Each number is 128 + 32 x the weight over its row's rms, rounded and kept within 0 to 255. Layers, rows and columns count from 0. Numbers have three digits each. The size before them is the row's rms in percent of the matrix's.

# layer 8 MLP gate, 704x256, rms 0.0909, rows 621-703, columns 96-127
101:087161142093137110132135160095136099122165141120104174127051172132214143136156073105129132122088
110:135168155057118185127127150162134128098139142088139142108145095125155116117166075123105129093123
095:103118168100120165099138126137110161139128122157157100090132093075191124090102165155083109140117
110:098092115150102140142138144179091137114096162086108148144093133121123112146156181084137188102124
097:156107095149085177134136132135105111165134166129134168066159132072107125198096133152120109039074
093:102158096118122135117118141173107121046090102134080132116164109183096089070152163122163169131140
093:129138167129182104159030193158057173148106144065155152079161137111143172179182120052134132093159
103:144119147108158135130108139113127153085085120102200112143112136118121081154124190071112121142108
107:134111066074179097094163080120080127136137157167110140176092139176119096113117119108207082081115
102:080165078130098135111146098154085125121150139141113123104162105107100118107156172122142211121129
093:149166151093106131158163105121128153130138162101113056120138225163128128187122158126144170143185
099:068113127134135219132113117162113203158196108134105124164090137143126107172105126127164077083127
096:158171114083175144081103135204121107139154135138121114124147179117085084113112155160175113124099
100:081114190145143128153124100132122086177125103146152150109085136183152156174127119088124122120186
107:135129179100121132172116140144127132147154185116131124082135126113135145094111146187067131139158
108:117126174061188166145139105118101087163163111170126124112176088194127162162176075129125164145170
092:041097158083171130158163107100109127170142088114160123139129085154114099079115154124167185115065
102:139159051122070125112114098172151140101140084123122150138110089091073139116096078111110114106123
105:149132141179160114182137119103076157137102106125112126064101181133141150068132105164096137106212
100:102086098154115102101103149098166109096160042090144091145108115165145117173117133090176153097170
090:081083088103198163124188156124120099063102131118119178159082158165083150121093182105124094091106
098:132125172148180105124075168172130120115132142114104133116149070142106127117138125132165178056091
107:149087109137157171054136163103141130154152081128120135156147121148172144102111164111080072134150
100:068088106102143111120115141057124151180123092195158132055167155159144159165106151127123131126171
100:151122143130124111108120166130158133134138131077133205104119090138171166095152113117113156114073
100:097078113110155176092123081081119117152096180107109125170101087122135140121152108121195094126177
100:139125155081097222141066097132107085111116137075112102143164151176072090172085142149141116185134
096:179113129094137129104087163116113196083208152105175168081120171201173082098068130161135138141125
082:134169121169159109151107118131088131162111069061166164114106061188080128079186159092112141124073
104:119087112148125117095131160044082106146130149101165148135175133079110100096122104153131051154096
092:082062136060139124119179119129110161165125084089091141142097154102097150171116124111169196133130
105:096138157143119160130128144155120123093101100147130115126085132067101166169119158143076169105156
091:167158163138118147132092117148109129096132073106161098097104072124120160187140129150137082064168
096:078121116117084048142061112115152172099104133151145173154105130148159137145213120075095191164149
116:134142095072117100133106132127119095155166114101131110146125121039103131120188157126169083148161
094:143160115158205147178086097116187108145100169098103110167192089184158095166136110097101128164116
114:139092173128084172145164116110126138098179130183092112162158091162150128163148175145184118146142
101:146094104082108136172057086093136126142177168120157061064098169111124114128145183131116136097135
099:100075147109188141079102078150154202181117137172103065166142191143129146151112108156106157084149
104:114119114164118109062178148083125125110157084125090164086135102104061153104145181114165094094156
096:100126128101166073119113124145131147155086132101160147130157166118133149098148101141146137156085
101:164113147131155116150096126117114117108132055086116137116142103074128147132108090145132135077052
107:194101135123148113101104171115186108127146072126121137096140156084141179161118092123094151146107
091:158070087163130130087111098170140113133159099155151116163131095091152146187057176160161114158061
108:148130140110128143161096133114073134143202151148113157149090147091150127144153067126082136133111
105:130126141183140069131104156061160071156130134130169193110130109192154168072107140150098135201128
095:144161091147080132135108066115150097108148122151106137219140137180156109105147111143098127171115
103:137125130091118150097082172141182139112159180068125115141099175109128112134127145146139133123110
106:131091113134144137059094128072128216158111147112114139171121088134118167142164110120196129103105
096:118124135089158173138132116148179156188123138130130184191133130136141179091074114126136105160064
093:112120128195118141118117151103107145134082102109104133119134094110141085146117064130106150052164
086:150137159138051127166088118127131168136190146119139104053114116127124115110137131093155147161123
115:119055186112179109127098145107102145089121130125110124155180135111115136126138117143070087203180
106:176131200137133119187135105153155161087118127127169180115132109149135138076167134114125115151189
117:132120142107127163163089163141104125150104108136120146153117141165086122114204109096142090114112
098:120122129076137146120104109099123124048105137131112103142159108192192119140110118094133142152118
106:147065161183181108190128161142141116173152136048153099113096092089103116118122160089165146088150
105:122144146085134135082137126080132149089140096121148135110170108124122100043183125099098157128120
098:094202152152147047114114135146087067158130115139118116136086132105135098124167116111130139159124
102:096140111109072124138112111156076181121123153088125106165126074141091144127143144132156148152153
094:143115141114114112081121185132117040083113082179163154135154184178117113123158161111075134104146
103:131143081163075060196161107099157125162096103123095119094144098143142106133167083172128100089181
105:148106130160124111111122097136142152128149068079158162139109112107104090115144131147147156101079
105:180092116125169137093101115144158170127135129136136128102096208120125125182101107130143095137131
094:161070106118135187077121113140134184153118083116142130095138130116123179175172089114120135123192
091:127140133162082142164179083099123147181144098044166130125149084119171130159147105171119105112097
089:080101067211124143121132133151105154098064121145075111174109123156120126108134167153168103121152
102:145098132089199136134121174115150135145212129119119130093130157125122170125113128115167082142183
100:049139154148138090127083112130117112087094152113133134124115122124065150091127114140131104088143
107:145133182097154136204109147116165125106174100127122113082134116159106129093088145159100117133156
093:121099115092178084189123156130104109104121149125148121101114117157072152101163105128149157154136
102:133066140169112141166098142161028138142139134195131126135174093132080107109087161121155130138125
101:171138134093098122075100116156052132152124107170185179102159117105083124084161115144148095140169
095:158118164070105157142098116072152148241164086082110121087142144114158201088154127131122076102110
102:124135111101176135122111099066134145128080144132123123078143170136099103120144140096126153162094
100:018104158115099151077068122126073137126161103152169101102162100099084146191144109140155164122115
097:146086156120165134136114103185194106102124142085155172155142141190138083105120181173169148092191
106:189216161063114118142134053115205119169153155138075140125185165119156101154116131167105120136096
106:083099115127165118170183157145126100066189101114107105130153073121154090090168131133179059109133
102:153116082117137163161117160166090128149127164123152137123104087148101114065173083091102116149162
103:142132101144126168133093082130199131158102073144118112119158144083126134121136161127126111126122
098:065148174087139126144182194110150102140192121100104098083136118101140142149100125103109155075129
092:134106170174096127118100160155085131099160165120128092140137134166127137147144144132111218139094
# layer 8 MLP up, 704x256, rms 0.0916, rows 621-703, columns 96-127
107:105142170137168122091120156187090109121153139177144045134166079128112117159124102120143159129160
111:127145155093096094197140133147104136069147118087112137106073153138095122137084138134116128115104
102:163125080177091140071119181138103160079197123097097135064123171184135117131145143087141137136120
109:169106134183176149126096102070168153089116208122130096156222118147130123134104153099113142052109
091:107166136115071123132146129147142117124139112126101129133090124123179112127110172142170098160129
097:124154131144096117074149137127136167127102090152144130153154110165164138147183071143133092103073
100:137116083178105152158073168118118077158093157095170174066109121117123154108133123156139113134152
104:121126087104121096158131138160133060094130114126080123087094070125118129148125130124143134162133
101:152129138089145133157136174184148122104090143133145139117055114167146154174110125113170124124120
099:118057044109093158160110106083140146088100135147060147129116154111114133123137135109129155146164
094:122128116100120153124107125124155101086090127161163187157099139104185148186120109097158164078083
101:145139128145108068101135213118130113122118151153137122118120081158142064120131152115141165118101
100:167144158101118079097112120157112154131117110164176129143137084104097169085117182135163155094129
098:083127130185084144173124118100116005215126176117091111119131151142098178105164106191102098137159
100:092175079139135045171149097093107174104159151136162165116131169090116104113131155104159062121135
104:096097116149137138152195199181109106122088134151129121115095139144143130097141153071129098142094
097:122125193113130069176087109118152184083141151102141143144174126129125100178088138075159100121110
107:189118159124143100143102103115061145144110150133166098090071108095099111088198164132146128106069
102:139152118201096104152142167174137147109095154139177131110134097116166128081100096151107116110182
100:173150201172132130130114165174046118120156140175103144126154100092124099117120128164194160144126
090:134144060131137125076165181130127139123125141153165165062081222151134122119093175138143149161085
098:079052166126143106124110120094118147156090085141176167146121142132115118159209211186143244083069
105:133132142112150122095058142143090105121116148122099127102144193138098089126109127205141205080147
100:152131086073144120128122113149104088119111092127116103119186122122172159152096079135131133162068
104:085119062082207124138132140123110110215102058069099113152127087056047133163137159140099096150121
096:128138108152128119124098091165054183156126074143097159148089143120161137155082096164103150123115
101:067131138119108148115090132157118083110182150092158089088136107130155117058164095127129140190076
094:161108155114110150126116169096126135184190122116102160085151130153115167156139096152185115065137
081:217187052119074175128069138098173159171068099090134161126103133158070197108208110090138119147087
099:121114102169135085123192071128167079121146092142044063152181128104150146150147092141146187081099
097:188133109111110151131106160137133143085069104129103125186132136113141094128126128169117113130137
107:103125187197146165171091098147071132201159168113093147136058150102122125053122045131146214153125
097:119115115158150110156143119079144176123135115149083156170126116078105150099151128056163067125141
100:149084212110118126072163133119097129135117124115144111104107127192164109154154142183185093192114
108:192091149120204118108109158088205084115121166142120136159108122133147160170119060099118167126157
088:149151114154123111158125106129170117177148092213159083146180165111161145081164149179122140096132
107:150115148131109124143124097123150102150155108120053134060082121091117140188154092141088164118144
101:170141109068108145166088147146138111136183066125142078125139091164178131115135204122081162096141
102:151129084145138116134169147108094085130119138113118136161102127131087108107174117136066144152126
101:127070105120091116155099091101151159099165169179137161120103113146128144111172103156127138127108
096:110075175120081124124080129129140155127163132158075182084102098149163172097094156136160124112188
097:114129129121064165115136098159114080175111123153108116180147120106206154123112102135117126119134
117:140137125159139124141137093180107124107190134111210160111152217082155143143090077109179108096100
092:166135133121125129137059081133150108158131113091148070143136100154133153200128119137179081146127
107:101145130151117113099172096143134149136165094131106162147182092149168242147122100116173131133157
105:098190169158164129063106138123115121120109066096097069113108134155139131135103164154095137158128
097:119146114109121126154169113187139134107145149131129180200092126156155141194134111115067155121092
103:134090133176114107117113066088128071161127132087065126138164124124133151146104185122151143119124
103:183093174167112089159178141137111152138131144134081161121101132106145120114139141113138095115162
097:120157110141078099189103137125176134103128101129113108117103111120116078170160138087094116172171
097:143137078074163049074172180147150147117185123101110114107069123123103181111178163172160174114151
087:135114098113161117130155062087155156106176101161137134162076108110168181155107125105124185113101
107:087111137144163201096148047188096133139083108090088135134086125136159051109155111181170145130121
105:063093094052126127085157153136161081136131065122088163166160116145090184077048120150151120077116
105:104111153125176069133119124104127116158103113091151099146144137062136164134144097174107146086072
097:084081143141155110101071136151102151129163140165119088153145154164115058119102101159051101130115
102:150102121138165116193116072094105118126030087162080199102118162129125121178103160145132155141139
094:097152142103114144082133092093104115125120159139085132151144072139143148111155129094095157131142
097:140203154121197118151123154091109163134142134135065135099079091098086155083130098162162147129106
104:143132081122069119176088113121123118110180153135150021122136130097137155192153066081182151143168
095:101138132158093094148129129123127095142134085111158138118132118102107077123109161104118072169170
101:099153126136159122081146102128145172133080161133125080186143129149130108142065102065165102123134
105:141142092095166100153140145104133097100106168084159200111068116135121135127086098129162125133107
097:141131114183154115217176138151130132081123097187196123110134064132133158140113167142099131122094
096:072117120135133085116144166121076111156161116144115094202123118130182121136168139140146125063129
096:191134145148137073099186108119095120148181152119135060130076121102103159161140104162096135142172
090:198125143117086155163061133179102178114155144133109100122162147155130107117107073140092141146090
097:165163175062142195147121097067155124134140117125165060115118082104108116185090102105187069113136
103:155157130142169166123113118126145098122109099095099133189097117089127104128104174200147110135114
104:122152112182158106101054121117176069119152142143189166103146109098132135137104175098114133136090
094:150143100077061123134099169169101141067060144123127170113164094159192119131037184160146131134130
100:126139132093133080155130176166160137118103130069119114110116128152176119153079140103074130072125
096:127096156114190143106174112120092059110128162136092156084145156153102130108163150160106141123075
098:122122131124119187152100102121147116095100103198171200121141101095119117147140146123127127173102
102:073181077182069148096098107153145082148077123080131143146152131117103146145168111127142132134141
100:113111116124156117147086115108130142059161134134066106146158088128089192137127148101117124154090
099:113160124095143154124162160134128090118147161119083139170094129059131140110200148082115139169120
104:128155137132084090119168063135124122081038158165118220105155108148141132096094121087131206130098
092:107158087107132138158112148112158109079197093092139124127127130091137148101149081148114115110149
104:087127069118139122116160069117105097149141143166104055115090083121128136101145106149125115134150
108:090129024082084136154078139060066160114135117122100090145097156113167146139059111169126170144075
100:120154137144104126121105094146140089121126136114131126099113138129128096163124178178118111102062
093:066174147127140141113104090132153125143136112129152133155117127020141096104106211098150101105091
# layer 8 MLP down (transposed), 704x256, rms 0.0866, rows 621-703, columns 96-127
102:147052090129143158123164124144204158105163102093139128146147078133101140093102159119116134175060
103:082050170144154117159173112112112138141148083197095140140116107108128131105169165146140080081160
100:110136147115183139151132113115142082129122191169101102142147084098115123161100136152132134110125
107:146162119150021111137139126144143124088168094126122126170089111111076094172204128083148170141131
093:142177141122122142138194107116115126152117178137103131107140145089080192135092141127115126099098
095:144107135121171205183156124139170115080163133132110102120144090124142051091212126122090102150106
099:131121136118133065115148138161105130058119105079165160133135121115126144166106097147118134116105
098:111095135130161098159082167152131166096112075156109132102119169164146139114126129147179152122155
100:156136176181040136120079086105157103102173177180139108149143121140165091101104113112093166119090
099:101128103190147096126129155165122111121160163198128082166139071079121117105161090123117168112138
091:126104121108185117105155125109061125123131101114127152123138069145138107106142141146086154113133
102:149099134167154137077089145112089161112110120130122181164117144167092202110167113121101143152139
092:161088108114108107117084102130183166207151162140119136087122113175155119086112128122100142138093
098:131102083124141176141147128173126153082120130163117142121167155148160100101108132085126150171185
105:149143129161095119133110078057154149130125163145187154069091142136115193166089133113142141166111
104:076158170097136150124171105105117100131134084107116147096171140087091164146165134179113090115129
098:111127076046162125112136136181073148101160142195105150060121084131116088065143110142095149185105
109:136133153112133196132126093092112097188115129108137142060142049103071096153161143055126159128110
104:116105166116134086125144205114085142110120102116139094109106125152073204129137089090154186141080
101:132116116071140133095172144151122104150137093097042143130155123214085147145180117093176134203152
092:158122113132117157130137156123168129089132120133131079129160152101129062180186127102165113118140
099:077151120163125175124147069097129128095160117143125054147121127117149107139094121128138049130184
100:174117095072129119172163124086079177183144103111144162104121088056124053074133184120119024157155
101:128146096134043142212168109093167185110120149131176171113109158111122129131118148131170107152140
109:134132147144115195133153108156123127111117155115136114122079160073150180095153108118185181134191
101:102107132146150179121122131087145181110080133165116085194139082165158108133173071161115146147142
097:096062153075101078095127107075113123199138108131085106144116109087141132156137141086191142090131
094:058075092109148124116153182162111139160107128130078125120075091148187129156097135088154120125181
083:174161143103153078126140118155155124129158134191105117141092119116159128190064107146156164139132
098:125115121140112126131097116113134140131139162154235150152151119155159110195117083114096052110091
091:113123104135107127164115098105120108187153139112155151158147123124195127146099096167110168081143
101:159140132130119153150123174132180162095103140072163129088136130147151156169173115187126158095111
097:099140127140142092141086091090096152119123109100107113122150149047135176110099080137152137191118
096:088183091185107091101056141073083112119065067194126157120140087072167135155162118111084173084151
102:086069115110088154103061114135111138076117139076128150119185170141138095106101156124115081116168
088:123091126164113133099156145137120127098117079201143112096139134129097138158171134195082090128130
112:174139145126184197071102099102090136150085169116155147139077061127203101096162115111167137116098
100:113121107163177098116100082102113136117133141135109070111157113158137113133135113111091124112187
102:142140131073123114128161119137096121174117082139102123108143149195177136189125135081167135124064
107:133118142153132142154217176065114111139097121153109154109140120102109144106110139067154082086075
090:180163144126073171142121128093149113151124129160120110150166108124135093136145136109104121156143
102:111124116135145131131120133150117128126101140171140199094135171154142102135171135164117135142128
117:134075158139142129099060121146167146145122138099155080149100164143097136141136083092165107126160
097:153142097128120134118079182139119118155132128130126175158154129125042120090160159125128183106142
105:187094134040105084110173190130128131155145109160122119128116161133138184143133100059088173131111
106:091072180111089182133160164139116089178154091139121147113109151103091063187121143102183128135183
095:130110153100137176120115130125206105156144134121132164064140132144112131089117107163161177129097
111:146160155120140132094129102130155121202142134062081141152119111151107168135100142137112130151146
106:082095120122112135178149152144091141189152160117102155160165111113172166129145088126095162109115
096:057143163076161102134160136103130166208137192088098149131060188166173134138120154129112149148122
095:110189140134103112178127130144150157112101116100084180154186167128150185123122125174128136101167
084:141120115120181164193170128159099124132154085162171097082117138111135080158126146108141143167101
103:145098111138109152162177094132110092091104103132147088112123190172206155114094104130126172130156
105:160163182147089134130141118137121116066189131109133169088099174135158182115170065073097133100150
107:154142092139132154151147181205080208122176117172137138096086085155160160089149104135119122124143
100:118164103119102194164116112139141093128141116158102197121120112127166108191158141082073152124122
105:120128123104135104113124076138102090136175114127118117136115159089134105174221150074073137210100
099:086125156166112155137179108189109109161142184165070095114101123105120055130160157141123134111118
099:087102113107111146114077094127162089068095144135114131157105088068107149128140119155123208125155
109:149105118154078061123136048134129164097192107157173116139199089130150197090132124078147134103131
091:141070188113098130108115059140110137140161149128099146172129096165091107125085131181117148109162
098:116119121113141171130152170107134109169118139145097202152166125129119101109168151117171134065106
103:090104150131151194133141108153107152175102078181099132130192055061165108139142184164057150114148
101:144128145098115139153115188157131154174151181075130173146075130078157119122137172093181118136129
096:182099148179101153077126127121185150179075115174111146126172118162142143143065068115096141114167
088:133098137113160172123076133129125112146103075118112094152104059116169127139140102095122116145143
096:145139084174127102097104124089132101147176137144123126219131089093105114065198109119127156081152
102:153129090116148107102156139094132126086140173132130083157090153159074170136136133180074063139163
102:088170134120026107140139082153127144159135128117125172097105125132078116112136081153108164156072
104:072120124133082154130108119111163148142160113136155092124136171140112115084093136124094061090141
097:134173182182139134113131124154172095164162063129111190130153160151059146138171099160113129086099
099:134181135173191140045108110165114143122136182047145158125170116110114148131186087105126194141193
102:153097130080131117090064190092087183115129115151165144143095147137072114128142123104133124090230
098:147156120092094163051127143117137144145145159166147118152117170091125107097098097122141143187125
098:127134132136184078114110163136106105165191153135132167160083126124126138146090147094159148138026
097:155108182120139143131087121122135136131150112201138090104140153051116084080062155110144138107147
104:078140119118139130154147094086111142136116133085168150094179171088194133198120126133153150103091
104:129129099117093188141119161082122127166147123096109134122093128101149080106173147140150206113117
097:120152081097128169082113084132108136142109130167152133120086146164096144084139071160122180124116
098:191129200141139119163142194152050119116160191129140139152138125129152148110115160123135132143126
104:159095129127158125111148126091132083082177114133149117103093139143083126159115085096104111181137
103:151109141097115117084176081131060173074120157171162127166116150106123059142155129172120065132145
093:166096190124168131154084178163121145113145135098148125137129136165102083114164101086126128079159